config = dict(
    n_layer=9,
    d_model=256,
    n_head=2,
    n_kv_head=2,
    head_dim=128,
    d_mlp=320,
    vocab_size=1156,
    activation='swiglu',
    norm='rmsnorm',
    norm_place='pre',
    norm_eps=1e-05,
    positions='rope',
    rope_base=10000.0,
    rope_fraction=1.0,
    qk_norm=False,
    attn_scale=0.0884,
    bias='none',
    tie_embeddings=False,
    parallel_block=False,
    init='normal',
    init_std_qkv=0.0202,
    init_std_o=0.0,
    init_std_up=0.0202,
    init_std_down=0.0,
    optimizer='cautious_adamw',
    lr=0.00124,
    beta1=0.9,
    beta2=0.98,
    weight_decay=0.27,
    lr_head=0.00816,
    grad_clip=1.0,
    warmup_steps=250,
    schedule='wsd',
    decay_fraction=1.0,
    decay_shape='pow',
    final_lr_fraction=0.0,
    batch_tokens=32768,
    seq_len=1024,
    doc_mask=True,
    train_tokens=166600000,
    steps=5085,
    dataset='wikipedia_en',
)
Each number is 500 + 25 x the weight over its row's rms, rounded and kept within 0 to 999. Layers, rows and columns count from 0. Numbers have three digits each. The size before them is the row's rms in percent of the matrix's.

# down: layer 6 MLP down (transposed), 320x256, rms 0.042, rows 243-277, columns 0-127
# gate: layer 6 MLP gate, 320x256, rms 0.0443, rows 244-278, columns 0-127
# up: layer 6 MLP up, 320x256, rms 0.0448, rows 244-278, columns 0-127
down243 100:471498498529518463476476510480465542468482454522499505500504513512503502492559497517479487464511526502479521504499465565553574468510499495487511490482488508509480462484501501498516480507504475540499479517506504517470538512498474489492486484463489472501500528548510522515508527491459497526527499552536529499484545463514529519516484469469518505475512485520523524534478511508461495551534
gate244 104:493489492510524501489540511508449458506482501531467479503496456427523488520459545497430511490493485512504491499477557466535496488530497506482487482532524454499495527511508508503479508510493512521492474522508504500487498511542574494512504475474470509518524538476518490523503494483495478513484449466504501479473467475512524447517534513498488482470541489549506469482500475562525504488482
up244 098:513493503483532477481496471496490515466518544517488463450476488573480492442485499445520464526483510512507500522501519544536516490517518513456529481503487470504471495499498518511511529509524502514494500513501498500490464464493559484497533464496512498483509494511484508524576475489494528468481520449539514483499513464475524500424467493510462467501516523517546480479475475502499529508540
down244 098:486472493482465508511479519512505467488528518497501506503478524469488443473469534502467508486495459520523493512469499518524502499510526514487507474455506522512481422515502474467456471524474485491500484546522451506509509498475510506477519538532482481535491521465485509511446552541528492507517486519499470478494496483466486523482492487512524480484480505520558498482501520516467466500464
gate245 101:536495518511508491510479520426467518491511471485494502469510479540547506486509511491515533484499512512491534477477480488521545476478507467507495510470512485487555486530493543512462509464488523521514487486505460490543554452458477495475528462487465515499451483448480450475514549500501517549455554492521521490531484508514478518516502476492477512543493511467501451478510531522495502426467
up245 098:523510457506478518574517484505561463556476490511452495521448480484501526482516528509484527462499485531508500511450496460519538496484508496480548502535524450560488504569511495510543460513499546464527503486463490499476523518514502474495499476557487507506497485472510484512539526512498529483489475480484540505451447517491453493470507473498499472485478514469508477532473518503501460547513
down245 101:540551497525495484509494526491469518509450521519466551505491518529478488470497564476502544481465504487509524533476457543518527499489511529553482502519493498462507484445469531528512528547473520506502493517514519505505556450464488490490522475461491513499506482461521483530484499506543513471454499522511479548532531434510516540526465499509482492505487516474540475495504461493525491459454
gate246 091:484473479521462473506511504514540509551483451507512531506543469488511514513489524512471489498518515484505483527526537507479498521521504519479489488465487538479473498561519497508483477485501553464500470462510484501489476530449523512486499518524443469489528457492516466442509474490481495492514514487519499528477491507517495560515534487500530575469504481470478461505473521533506540481479
up246 093:499519493537473498421528471454487516493502489539457506539515452496508492482508515520505471486490466543483481497490505497493509511499472449499494497483471520455508511506536443515473483460459507497468474476489462525501485508463490483482540458503487508464506487491543511521483524504553482470537476462498505482484549500512479532529515493481498492487541513522441482491512525501533525501493
down246 091:521469517484467494520507512549499511500537470507494480517500471495438482563498510465522478498476495475457456467511526485525463471509505503483517486515476508523490503561478487529489477506491492473520513495509520486483502489486464490492504470452538514486491492506489510542457494498457529470489474452504584549447507518516488499509503495482419467519516501480546497499523519464504517490486
gate247 104:524506502483538504494503504519501484508491502486498484489475478526463508490483479465475581554450476471503544560499476506480450525495556513486523520493507521491521497518481508510470496549493461506484468500526498525473551544549514457530502511539474526524530512433472511479510489500505514455512482493507518514497522504511515490538492524485489523482476496511467501514486487458567523475509
up247 104:475489490531519495537528489486470506552544463544452562502456476500498521500473473532470514515475546498496512451496481505478487510502460454490523496511493484534522477488526515508488490483468509500510491497497529474532524503530495477499504467518469495494542460466450489490533487526509505529491487486526516545470469496548497527546526470504499488529517492530489503507474484482519514468456
down247 104:494550444547496479520487510549515539530486459477513521456499475496505478450534535496540491518469495488519501490475494536517516509479516535483501496504495481505502517471465539518501452559483470525507482467520504516478494505462496531484513498524496470478505529458518515509469443462485481526446521497482521463521497464493507474497481495506482508465485508488514489494515517490441490470513
gate248 096:489478496513469472527481497524549513529459505513509537560500513478507479535469493462483520525501446504501527492492518494490463493495545519479562486541529456498481489520510533508500493492506534516477520494494466454489504483496548535461499495516514494497491519472524550498476524478516475491518489477455488520478481532503465470510539514522481509484548483490477485525521518521484491540509
up248 098:498487519522488466496487480539504456493446468487530472472463473555484504460527548505461476509543493501490475558520511509468511499482484475541507474475495509497470468496486518518489502480523474498467513514489541504527473483523494523493515526489471515484535510515510522498565460500499516521485495467488522509540481490501527496529528530504467483476531472547474481491478529484520501538548
down248 100:519476454539474517476516493528513489463520506513568512474490518476486494494482535503509518504527508478464467517536488548495552480480473476512512475504480471497507501488523450471474460483506463507476488496463530537512451479516443520525527535513502490507491493537479542529521469564483495525496497462518481468529559510501493490449471480523509528465506473504529525497514483515533534515473
gate249 096:513510485509489487471494510517460532507505516552510512532506525465536479488545551567501512498530476452496479529505504468525500534522534492481513509541499502513500498555530466520551447492470533521461493488529517545502475514518520516496450527523460495551489518502500516492476473471485487508480515504482462529498514528514506504473486494497480501458508508498527504522519511516478490434501
up249 108:522515537501483488509517521478491525523528543493516487495536507530521457502518489519503485504503528495480482483521494470496492541509508522524527506515432536500517478491493484514501468492496471553482492522533492527559515517477482558524485500495526497497490446494484519506476482474520518524518499514470514520496531523482477523484485485531531493489449480526529472496517467497521489480542
down249 100:536506453501507472565510509501527494527491501471496499470511495518522480460478501476460473529499485574516450481519469503481447510487488475524504545467492498536537511529531491489486519467526459474494529509483465474483532521497519495519550438495575526468522488526515529538468497523543499492538532514483491525474482505517516492529468525502509521542504488484521517493497501490564509541519
gate250 099:490498524499519483511466561505543529474513493507505505501504490486484473517533498497470556533510475518494518526505504523515555514541521519450550469514530505482502518532514530494540514449521545498468546511509509480495459514467493501523507495525497456492495490465487469487481505502493549499501554463507470525488488511516515491518483520488533488493494452485554544495491505522500525513428
up250 097:521529476561513503484522510538472498473587518490518482489524498538504491517538518460486519577508510431511483505498528536501497477506489491473518539495505488513507517505491519497491495462517491489509467523516505492458455504515446517466492504522501485478519483495483502501517527454510478521503493553517515476468517488522487480475467499519524491465470464521500517493450511537467498511499
down250 100:467484506506521520490508477473532461476457516534463502506519484485512477468506531505522483473499487482553529485477477461487499502465526471543483438469489514495488436521464499519503476481487476531479503463479508521518489529470507523494541478507531489520568485493505540510472549480541494513520516489500477451527505437511498532521496482511513518500507523496529499539485495513506471489503
gate251 082:465492557518427460486447473528516499497500541479536486480506510491475471506481512464483496482494467495506515533465513486460485480518477476540499513493505541482477466508487497503528468483462518491492561497506486513507510489495514545481483482404525518479555511529460484499497437496527507459514482532473527491493513523525504548512506509481475474458511477460492479525507468486502523482461
up251 081:514488439521515512521528507465485501512504475517530484495460462494510492527530499508459535479472505496466524491518540476522496488493523496525525477496501488532491498534525498514507493486481538461500518530510498520500507549487526501522531511451495549507489496478491482535462517480503543491561467519505505488469520520522497515522519491519454455524541498514517496504515486518511509471466
down251 084:470488520548501498488529493549491494495510561472520529465486515458477487504452529477486513501520477512469489558479494477472498508514464506529505490503517494509519489584544470534495496488493480539475530509514475524486497489498491498475485487454527481481555510541462532518494464482481483453481486508510491518538504505509507490521471521496510534494531494452513486507515430482477521498504
gate252 104:516531491509510533511489513534541521529478477498555501500496521496528490506470496497504533476480473474459529534471506471530461515517473530441536517507489477524492509506497507482558517523520550504506547504516494473501540516519554527456475518499479551541508484506500500502490502485515496497485509542519490511515530478513501552510491465512496510567520517518546539527479523491538482503498
up252 102:526491558486512478514501497500506558512479492487555495481497477444495489523520493536497505490490462512527487460484519500504481548511516540504513474515545462501524492486464501515513486484487515483527482500519485497491495523545529493471504524505461534494497534504504542481424537502506472516535489537508474438515501472509487488489507498517507517502530511530535526484503501544502499522497
down252 097:485534464506512509536502487497497482547513550503507471482518533488496477481501563507460537501484516467489524523489502520549501479475484553521513517481507503430488501501433557534517443484493493563484570503515548520494442495526479495496472503505498497510526469456521490522479505490520485465497511496518525528471512460484521515487498516509501586525498479503521480511510531477496513497516
gate253 099:535468513479480498499498531483497507494490573487499485500469471528503492517480477565499524526518470489535480499531489503475498548469476486502531518464512533530489491513456502503528472475504488549512518511473495516526480530522445529494486504496509508481531508499465512470483530476523482468512488490455480521499500506454496504496496474504485485479479495535491482554448498517482485486559
up253 099:530500540511494507480456559541512482509499511494531547479516505472512453533503507505463508466519460443513522478541481487521518516516503499479502511534472504461457468511493495446532498535478507510477471506483492509535503541491474514507512500511537513510481449504482502519472504464517464497517502472454453510510518452490514493520520464497469503449512531551504464532500480515530484500503
down253 099:516496501491494456504482472524508521463528482518515467504499517532505531519469567511539439497553516536516519517490507482503521500458466513452525465502520477508503504478490479505547505490532485495489506459499499526474493513503509498460491504482481520465488487504506549523497511466555527487493503516533544473527514549496552485484545471502542500512488517501529507491527502512483498477515
gate254 090:470490483544507541526452491475463469482490468512508518519511533501526519510521475470486497456505466468486529531504513487481500506496502492469487531487468484494552489510501479466529504496516548490465456485481575570480499482525531480495548534488501509538507529520551531501493516493501510440510496487506480478516491503467503508535505472514485480495492547499475461477467520543529474505468
up254 103:501569503535469512514505472491481504480498519479486514510537524475543511511548464473469457492487502503507501492464522489468513506458523517448445486501511422496558484502457501483513502497497548456485506443497521484493531509504460523517500506505520516489496529500553503513466473511500537473505500513499510491541512500483506504503532474494494470474504527530489509484480479515565470512467
down254 100:456576552545496505514533461498465483477517519515484498514488501481498521482498528503522488542494534491484488497528478490483503528496498514462468492492526529490499525437495492523487495512486500546515480531524501484499493500494510514480458472501538504489469490531470520481503489533504510505511524520436510459465501506517514487456495470492513471494484503482463495515512453462523498462498
gate255 109:462483479466474511532518487477498474497556468524506467428457457510498460496500464509490526516497507436499474501463514482519473496486529512517517533523502520516474559500527504495491463460459538501471518516493519508516450468491478507522522480532469482501492511493538492467501477470512508491495507497516479477507524442494489506497531504497480517502535482532536535530484506547524474499485
up255 103:506462515528506468469501495509475483491488494499485489499491505482481484484471528525518505555515529489479468543502467471462523484510488481507473466467522522483496514507464505464470439498517511483506516485490537482502495513482473502542531525522499482531487495478488486500499516547489447529528538467514491453460522507448486466502507514518528496462498541505487489507494467441471474513530
down255 102:513461499482491502501533483552499509516534502460512477514520487487537519523517467526478466521517478509496471507454520467515507510545498468535489501472482482473520495557520494489468516475496497550552498469523502485511535495508530475429516521480514531519527521500513525507482470498504484480499504496506474473500468506500497530523493464506509471527521522502469552469491507506531524461507
gate256 083:471462496470516522510516531524506528492517450495554476483509489508487508525516472506515498455490478469467470520496535515482481502492508522513512530503481516534498496482450529477542505501509499489488523506482500537468472510525510473529521531470516479497519455499500488535511538504471494459529521537527480467531521464504526541504521501439507493463534519462516464484495499459504505492462
up256 091:511520468530504478513456466445476466490511494557480485516481506452540505498489544515484500515494490521555504514482508481477507526521521474484498477470504485525525432517562493516443504473495532507535474505497490501500480485497526492512505466492476501510499503469562531462453485528512522480497490509463491524460486518511496506496508468493543484514495511503481490495449490476509464504496
down256 090:486487473457517522568531518514504519548556463502527499519509476524466551507468458535474509509516496495487461507486514482504488508520487487452544530518522475537527519500537486504472501514491516487526496503506514476488524469546429486510474513511505485492472479522456481513522498490489484475546502517471504543485509536523493512454533514459482491492524538511508481456505494483488515471457
gate257 100:506507532512484520500470469471478509494519514531461507501541532539524504531521489531520484477491503479544489528496474476485433541505516482521491472500527469500523507503538532508499520473519509514492513515534511512522512455512516483514479493531499480478482486465477477521505491474488503495563518497502466498513513451450524475529491539484465532527500479527469525537553491494478516469510
up257 096:482473499465505514466500475493543514470529499471473510510514518480521510512521484490479502469521528497515462540549478533512539473539430499510487527460541547483510480493442513516497497519516456483483472493493494483504495481510482528490499532503498512500512515529538459518525501516469477527499458500560514504474483518491432513491505459540507484521492528497513520455497539458488454477515
down257 098:515525504537487482504504509498514537551492488513493507496468479463496491451438501502485511516457508492533492503500474498492462444496508450510521521478509474509552541482504470488521473531498501491483503530487505460489523484473509525469458489462495544502503496519487492486450510442503512495452539521491493526527472493476499496480508480507515491510504511475466483520476484507496499515489
gate258 093:519529493504481564463472484458499541498540531520515456533514504505478478482506462504499510517478479495479514491481491456477496493475495505566505516497454495521468527475529468481505499507461540525474503513502494511494491521477499444504535490458482509535516504486500458487528539493514496473503498536479501510484502536502470543513507515482501486504538499494519496467528466515554542470474
up258 094:471516490502512498510525530534464489488494467470465553437493499464503472482499534475496492553500494483469459525474519510463495495490481467498498460460505439519498485486518507540509510513467555532492495487496538510481502490539519486465518442513455487482493473466521519498459494503479512473527519485522531503451526470534515515497514509482502455494499484479477527485463498449496482493474
down258 098:503490516477507499479505512501490586483542511465498503510489479511451500518446465458503523505512506472476522507498520492521516459504481477467535497477462492512514537531501469460481499500468488528488480460467478513472485523500485481467498517494543481492511497515497461507556471464466512468489515477516527538489517549493511488481502510512480495458505520511468537504487519538533519507513
gate259 103:479481480481502521502502498519518485465474457488548488475464490558501488548488535501556519482519473464466506518479505500538463498515511507511491510524490500504466493516499527553514483521526523497520506512538483499491470496507540480491505503515454520533460499489548547474492528460477494498466518465499488472523479452476480493488516538433510577482471466524512517523485521526505491501526
up259 099:483505488487502533565493489491534454481508500529523494520498414539515547496495512509516497483509471501462525539522444522490518504503522502523555500537480509500502505527472539497516490521506546531534519528482529517524514556483531514546475462489466502492512492483483523475503491464511534461524530482483497515470492509527494504484491493462510523468472492490530495503500472496489540458538
down259 100:459487506463519508428527497521504493497454513516484527541506478500487481503497512486479517532440497506483516509477502523501467504539493483509512514503506513507482479434490482460499499483497468525495498464536500535515502510522509468518539517496490453488485520504515483523510526508507512493504468529500491494489534507495509455535482497510526534527504510507492538458505474535487450526472
gate260 112:488534495507508547542523479483474537514484489530426547448496517501537514548491488490465532509492489502494547488479485471521578471482508520530538542488552471533525494510519499520525483526481508521524491510457506482494500499487492503501515463490439499487511514493522499448545517497481531540509522526528518482513478489499494493485490492503523512467542493492488530534524509520516478451476
up260 107:458509493498514530505450534545517474513492408552496524481470498499505471481465511486469468570543521491529472509537495496531521482490491511503516500501533451487531506493510477513486472526511548516504543485477525478497515518498510490482486504468492519506521492502513503488496474495488511498507469470507517510496431500467471449481502497548506487519558494493511518478530493502499492527508
down260 105:497487533509516456478516510492528457485503518470482471483534485495500521513481495493511501511518508475479521496499499482493486508472528504454500515496466592504478522521485518431490483530492440485481473479476458501476521473550480522436538538494509478520506509539464509545526505556501520480513475499508554487523486475474508488564479501511520524461493476483484475490464480504521511487492
gate261 101:458491480499518515530504488485506495504498474500523526499476518516477477527496501518515554532496495507501512486457493500519529527482522516505517509446476529530462512505472479501517493529517517447483485538471502484474500490474471478495533508485503534485452478504510491522533568515517503496483504489488507452473510496508471499486432451492513513559486520509489457509511491514504523502450
up261 108:507461501495501477539478491523480453515479496516482481509520474488515524503518516496463497474487487457514515529496507487494508486519532481487483467575515519538509493511521532489538509503500533482525513504506559497495500455549493498533515486506455479534519526501530498510462460502512487488515513417502498503501479495477560466449501507467478507443523494496514480504460494545501480521471
down261 104:483483487512512537503516502482534506482449454496520497500512441506499559517517472515503497550527543493517482497457548518460522488515498472495485519457509539520454496493508516490525498509526560454473472521482541494501521500510494487500515526535480483475463456461484479471452525497471525491487510497498495446491474459482513535560537468478489466506514503503459501539505539515523510529477
gate262 092:468514507514523519485517452446499504485500484484479488475511493487506504531495537470486453462535454517504505542490501487494521510494455483526502499482502514499474507504532495502451456460474520516472523505487492494485542537507509484517502484507494527491483474478504507481529506544493499469510555527484510501499517546478479523531493499501464519520511500499501520540472462493491459480495
up262 103:527504516502509510540484529488520482510547515507482483472497509511507538460538532506542542518502543435457482471553480522506481495469531489476494496542513544521543515494502504496512558500527474520516462510493553517523443475440503498482491446482495484496492485535471507560526481494512477522503498513512458485463535475546484452491498487464512487478481506501507513471484554513512504510492
down262 100:507547500511510510513502508491500519479509515500503539495482488473472462504509483507471435483516511447491522447517508508456523527505513468476520532488495479521473459537513497498486510482499510547473473462483474506517521514452503492483514502495484496529471479491451507483508525486475508460525544499473542510478554487500478499476522510490517482539499495495511549523541470478491507488506
gate263 096:529491499485515475517478534474523480483475517494473507529512491572547534541497506486490546472509480496523476506507530500511463526507499517468519470510446491493491521516478488524490445450505549524532500476528499488509504473532495493491520513529468468506492442520504526472477469455488493539523501476504518537482515463484454520467428521461546529501530509529488460500468493552449483494497
up263 097:488507557506509519496529470498507533529505477461500501484517569522487497547512449507522532485544520502536490510470522473519484491506498505542482536457444523509499455496502479501541529513512504499527514470503454479556475488515502534483471523452480555483497552455504497535534528518499516531479475475488533512500481506520507500464518497554496487492520470506552507506491491536491509426487
down263 099:454500462459491469491465547499508485465517520527502490492529470529485514462464499490518479480534490506493492484504495507480499498492518499485550461548501479483493502477550529502460517486504512501458490508458468543489474474464463449503493489486496482511511442508484506447523505521504490493494502521524542555467501491489470512546484487475517490490516472530529479502504453493483517530488
gate264 111:488489443489505482534506465494471459521467513509515516494475495464503502490522466488472534513509479495472516478517487509472502492560538498534500485488538528527527465507482530490548555455501509497495498491496477553452515513508498515483570530523504470511484511525515514493469501539507521527548534480513495459501479504529504510508499473453522502501496466518521437566471500509481482473502
up264 110:493503501508508498542487473487519471524543481522504549489469540485490495504539481511496506516474530544530500465489528498462527522528486468519508495516537498495528507493463506473543529488504524507533506490490505543490532452531479516518495559513493465480487508521475544482492490521481509535527508432507542515484517539486519445489497490488436504546516474503508470497493509491478480475495
down264 105:538542535497518477471466515505489486470523438503497512501474489503460468492483550482482488531488484499518515479478473485486495517462478479482535485495510480493476535522527469524498504492500502525539505502496500511521466518466504484491523523520490503514483524502487519490502511528513531494551469487504478493489560532445527466507518536460494519519450502458534490501544521463497479550540
gate265 093:500499502494474497451489540490476502526517519557502496532498502522478486491478459515539513515547487502518518518473468483515506476503516479462521484523545508532503504521529585502534512497502537500507506479544459514469496540532529486505491467531533461498498518482532524492494514505458503474477513494495465497503470517496509489483496510520511509503476500514477490574508518466452494449529
up265 095:513496470514539505512510452512489493424532527500505486501472518507498475527510515511487504483465490444506499507500465537497506532496500551545492514529537501511513534483505506536510467505505470507511529522502502483546487443505498477484460527542517559493511532496513491479533467502493504498455532470479514502512503461500495532492515485488482520510487485487508533503527523523522443497510
down265 098:476508503476510481524491502537472449564453491495503496473516501458505507468497504531474517509484531484505503510490486476480476497494488506494515484505531506502505533543515534519519525544505506501473485478509517490478476509490493519516522533444530504451488473522498485484524471492543437474518474498514515485525433539494490523499524483464489511511464472474504476468489529478517495529510
gate266 097:455496505521509491509507515510503521494506540502531476526510502505484511498438505453496470498452443482525481460543500519472493519504514451501495501479495520506501498512547524522471526498486510468457515482536454483539480510467545497479467511490514481514494498509508492461502508459519468508480557511470507502511439532525489491525517476497499506488499526467520494498514436507470524486497
up266 095:481522509505496484555511489491510503483490496487458539492447520527525483457461476535525443487525470561549531505534518537525526500498515502473523529523483491527529467502530464474510462504518488455495495547486520502508541525523486494483468528504545494491500524502479499478459568497488491508518466442499518480514472513492531473503526499478489514470498533493470464483485510497486448571493
down266 098:499494478504522481504543509546510495489484509505519515492495508497476495508523472503451546490501508500487491516471441536528465480520500441498502533476515525475485500483468519506539520472526466497561483456505499530514485489509497455520495476507446427473488474521521485488539479504491540460482529500510520516512488501500512439516494508532485496530494497527484505557454524485491504473468
gate267 090:509446486481522513464511461532533503493474495507511477521451467488509491452481480522521505504514520480515521500500502508546501532465498537474491518491532479512468531544504531506504548473543461510475512447474513498499463507521497501488504526512496485482504489492481425466515487509547489503498499483483447454526531497462529540464518465500522430471497476489502520436475480476475496517490
up267 092:498509512503454525504478515519466496491521491500529502511504507525506481515534498488482524519507495525533489489480505524487537434524489498513508532471495554488533491459486477504499472511493533502524520544462479480557506493464445488494532513456493508499553502505481544496532469528463524542521539535508526490510531527509410496526477540501506484520497526525505493542495442474501500505457
down267 093:534496474517492504477507468472544478503465491505496477521480472533508514482488481509499536512503491513515524486500515502525454518494492502501545487475530468503492516561477513495540533509544483491522519440511497503486440490525522495485497490507499477493457471536498470478502513481540515449473473493518482475488521475487545515496537506510510476475489488519499552442510506482496532528537
gate268 106:472526502508525531519453499473543513484543442511461529502502487518519489527536486466494500510498502524468487523532481480445506491498497476500511519457498493506463509491547471472506484508561486556482498513514432459513480505508515491508517504487482508528491463470498486474498522519474513502490518477534458493448499498493523499426515514499526478491510510518470513525481493510536506510514
up268 105:515471521494457525523522489506488482474444460469488456528510499532523546482531459510494477536467489501473473466513461488513481477485511472503470466509530535487545502484482483500488493511513564542517495439521490463460486503502494507492493494510503524515503483531509502557496535507500507488469513505470514485473507477498521487480473522506475470530509493515482473495534534476494527488493
down268 105:490479467517505477518497519515503509494522560501475490518456499538524504501452535545488488502468515521506480529502505506451485483476501517509544492505492472498521476493494423464525507480567459526501516461470532520476507506511467522518492512542461488515477561524508518471493460535515508478482487499482499514528484475477502509472491459505524538492522474520495465481536481525527536498523
gate269 092:435521493512526505517515471475530500524469485535511481517517490495477520472495503502492570508508493481484503523496513496516480502497507481510502488477537464492479515518511526493507540523503548576530514475526562443509521483485544481516501474514470491491518423497483498505521502481458528475496494511497492476490510530494498536541554468471482455527497518479456515504525478530520532520453
up269 100:459516508469505515475501532530541488535498519475509496509508530500505534482502486496467519522487497496504495520524533511486508532521457482500483475458541474504472506493450539512523518546506500558536511502540513483541508481505535554506489509527479459511507454483491493503508475517469492480498489506505500489508512489481475521490522515533521463497470522517486541513530510502489525480492
down269 094:550512525458479517510496483551513479511490482470498502490474490470501459499485475481487540506472455479490509504524463510532481492483486541556475472526490499494483472469516502532489452464473456484518539528488449494517496500523507510511511511476440485509494533521528484516423494498508509540494505496486487473506512512469498485489499528488514490493493502487520507480522471481513491461529
gate270 100:514502476459491479489506506537447512516504499495532490481499492458482476528532531513543500497551446485488473537503540483489511492471512504486509520491480426508498501519468536551486495482469485496568522466513483525468501479524547524493492511475469484464542469422457489492489531481485542546485489511505531471509518479469506524466505547520529530461517479486507519485486496512462472469515
up270 101:515486488536505463454491506461525460523498490509493526506502535485480485489511514500500471467555480487495442483467493489516464504526507506525487477458514475493456542524486470475502480476528483493531509438532514505538503505506493521494515525526486522466550510510521529459507471493524539477498485499531504532476495501469502526494510456498530488510500513454477463493508498509501488486490
down270 102:482467494542483505505518474549525505534515503492488451496474507485476483502507539484508496488525491483490507530468527579500514498457493497490514506529474485511499489460501483508551506504511483529506482481486525435507498515493518538565472484521492462516505491511500543538526508506474440473498555469487474488489508475538486487465498504428483498502529493536472480478510432508505515529435
gate271 102:534515499505499545516482494522477496507480510561489474487463509498508539512507478501516490488454513447442483510486538498514473452494521477458488517494567508516519478529516487525520449507479462498508495467519466470547511572501514507475502481539465545437509495483505493520489477537478523534478484527508506482498479473486487514498461524484522488471556523532526491566501467472516495506530
up271 101:539461517521500481466486469472494496551467526515519539521484520510508453495526566491497498494510514499500539516476463471490577511500517475509520520517493472476471511519458500464519439517465478456496520502514491498481508512457519454480458536497456474505524549502487502479495491516507451495470503528507503507490460511495460514477517480496488476505491494522532500492470474512465483488540
down271 100:511526491500466508494481438504485517529493472499487507497486507482497502485523479529490475494492493542526482523485482495503411506450502512501495490553474497508518485515540456522527525471470485508525497516527539518486502494533458476524497505521559493476488505492484462519513518474501490473512508438559468533506539487491513474536496522498461563514481495514473528516519492449494526501503
gate272 098:529510495514495509512477452506497531482502490488445516472490534510527465515532465525495506507524525527521503481519540482528507506491470526493541500504496471514512510502516487500496526504460493525507516513502470541531533526497485536529533477508502512532487527497477519472507498509528498513522478512499469449460519468489510525499455492553530493516458523508482494522532528484488509532468
up272 099:514468506539465517500514494493516516461525506482515534527481513510478466491486512517475535499476519450477558481495470537486520548444513486474526439527524519488481461469486530506545481536510511480541495491506500503492487505493530506501485494550482531498482525513472534529508508512480433455492540485496517537490485457506488470492528470517492561506501529499504514507523506511472489483511
down272 099:506490467510515522494488505455501527502481534504508465495530496479529502510509477464502482470463481521503527493488513466546466492480518508496492496513518505492561528522533512488477468463477527487471529516515504513482482504531513526509486523492554461494495485504524525475495517476512557525522512510516478509536500459511532526513506496545519487546502489512539481494498503471537534487533
gate273 099:478478505497486494457439470495525452530521497512534513511522476489469442474487484480495517504528486445487537489494489513471481487507471470469489517507471520512464472510550477487520481501487502430463465505559519496540525465521487506503475543495488475514528531444474482524472513537492515519538447496528515481479538528516497475525479507549491496478500501533494505517506505465478502474542
up273 098:534513493495520504512494482510503486515503475482476513521485470496510490499489515532502512482533498481469514466512498509476523509462500491513453458527470509463522473526531475516455538498487543499535452475512530541532532453453460488484461498468513497515571556506526512523473505560535526511506482512492487475465490509521501512558483515515457504522488472524510461495521478542477513501484
down273 097:502490475456477519460456495520524527518504518537501463507560488537511491500497488493504497522520524527474551493459530458496483472448487514468477485503542459547506461511478481525518478543547486543518506510494501514510479528498467511489502496512505494524480512513509476517490505492481490474490486503529526517534475519483482500470472470507482466489483525517505485532497463474560512446515
gate274 095:516529536514486495498469478506455536491480541503513483506547481505500450517511464496518497486508468501537512446525489498460498476483525494510504512476508521448517470526510494462496480450474537554516442517483496485539515457480513494502526477458520440497519452498498507505501496524546529516511464531500498452560498505503523474493507505460513492492514476496528528492494469476508505510515
up274 095:465540485514493531456486500493473532525570513480487458528465530562469506492507535490497480535456522556466491540466478517527499489470480531498488515537469511508534497495485478499522522516514480515481528475530498489482456483508472510460449496539495511486500530507521510514515473492475485515496495524537523490473514486497455487507464486515479489482435493491507537507555486502496500499498
down274 096:502493546483483506507484546531490442504504518470508503478521465509490505539481472487486474490481506507524476490533514558516468511499496504465485510460493506516491506502513505494516495484511456479520475534501472503508498519515488523466493517533484502506498467512496530469470518500422479548500502515488494503499509506516480482475506526511520512471524515511495468469486509514506494509523
gate275 090:489527491475496488505524453500445484510458469484498477481437475473465496515494466481498471505509431477495498461464483489510474488499553494522527449469537475460480510496464515501514494507471494515547464480527490483491532548475502505493504511531461474518509490491503494483540526491490500444440485507479492508466465507506491464488512473504478462480516487502460495500510520494544478502480
up275 101:517483484528484478503489500526496452483521508523495517463513509531501490506558500473488468562516506495513497501490516515521440497514487451512490496483513515495479505483545492526516513479524466485497517488490488487485471456491518478493527507464471519512533527515428514519489549515494463485563486513556501506479532501522493527506527524491487468489494478461461515473548504471505539495512
down275 102:527512461495490506512539548519496526504547489523473529532512502502496540490576499516490511479522511476453485550563532497516544481500469555496480524534466481509526484517563536510479498481529499499515496531527534489513482492514497478533472522474529518487508490502508545504537487524509531506530530516509485522523540504503504514493525480474476502470518479499543507498511513504486486487482
gate276 091:508500488534517494493518524499466502529494500531516528503509469520505512487505508520462578546517489499474510486489515474440520468547542491483515541488482494528499477510518458459514462536477512557494486536504517490503513498507507501515526486498481517491493453489491499509496477500528503525519558519518538530500482523488529511507517505486532459476490463512518503525437475486515480482517
up276 100:525533485505491481496471511478493568482506516501466535516541496520475535504454487487489556546496480530490540473535487465488482478541484505474485493529463490487500518517506510492488470539487457492444509472523493491485528509479521542437463513521468506480486464519479486498493504453521524525523549510545489515463559495519470506518488493497490527489477486530469498511503498501524467486509
down276 096:539483526507479511503456460485501485494524513451508469525538530524483495502506507533510429459497508507506501489514473507522495506473523484461464502532533490498494501449499520531502466476550461501488490506520504505430513500504522516464476510521510469476492539491460532467513495514524501474452492498520483456465561500501499501475469521489505484486535495508495515513529468532512514507497
gate277 106:487532463531510534529511524468512524535493517504491460534495474477502482511546510536511538470482493475511460448488511450507500463469513518493481521513470560509503504536524479483528428531497519517483504524447523522483499493496523529486519535536499492491503483485481507484499595466482489478505511523474468481484504491478541506502464470520462481527487489517481483528512504505528517476498
up277 108:514494467488527468500497506471491512516509478512532508507519513514494470510570466465522461495518530475525515482492471496481508515501519486528524557456528504526481521478535480484510496466535495467501515526479430488555487498504478490474481530511556523473510507470493509468489521482493553483494478470518489506508498536512508503493451470476472449531487513508509528444518509484503512470487
down277 104:495467543478545525493467531490493515504496505498479524460509558502486498505461512480542462473530476520531521490477438496475535475505475483498502483487495498465473488535487505498462540531452502494520513480523522497501532528533532505521534467505472494526512452495484531526482490490528522460481495490456495492534498440467502481493516505496536484508497551510496466483521489433499512505492
gate278 100:499506500507523560516479542463488483520512517466524544503527455481555537514507461517501500497457572540502531506530514491473497526431457486454492533473467510519482495551498457487504466483471483504507479492511499493509510508511492515473512522515490495483465483521491503474449497531467509498544476501494492509472493502503481492510561479541538520482448546545522483499529536537513493552487
up278 096:499533480481467529522494510513472473515503519482466461490518491466503516509535424480521477496503516489508509488518539470494470493462482521487463490527509494492519539477499430501504453461490543525513496490510535477466481505468492521537508511506485513508485529524502513509472492500507516472509453514445490510497515554503469461507509522496521492519504505482503461462508504462513516493444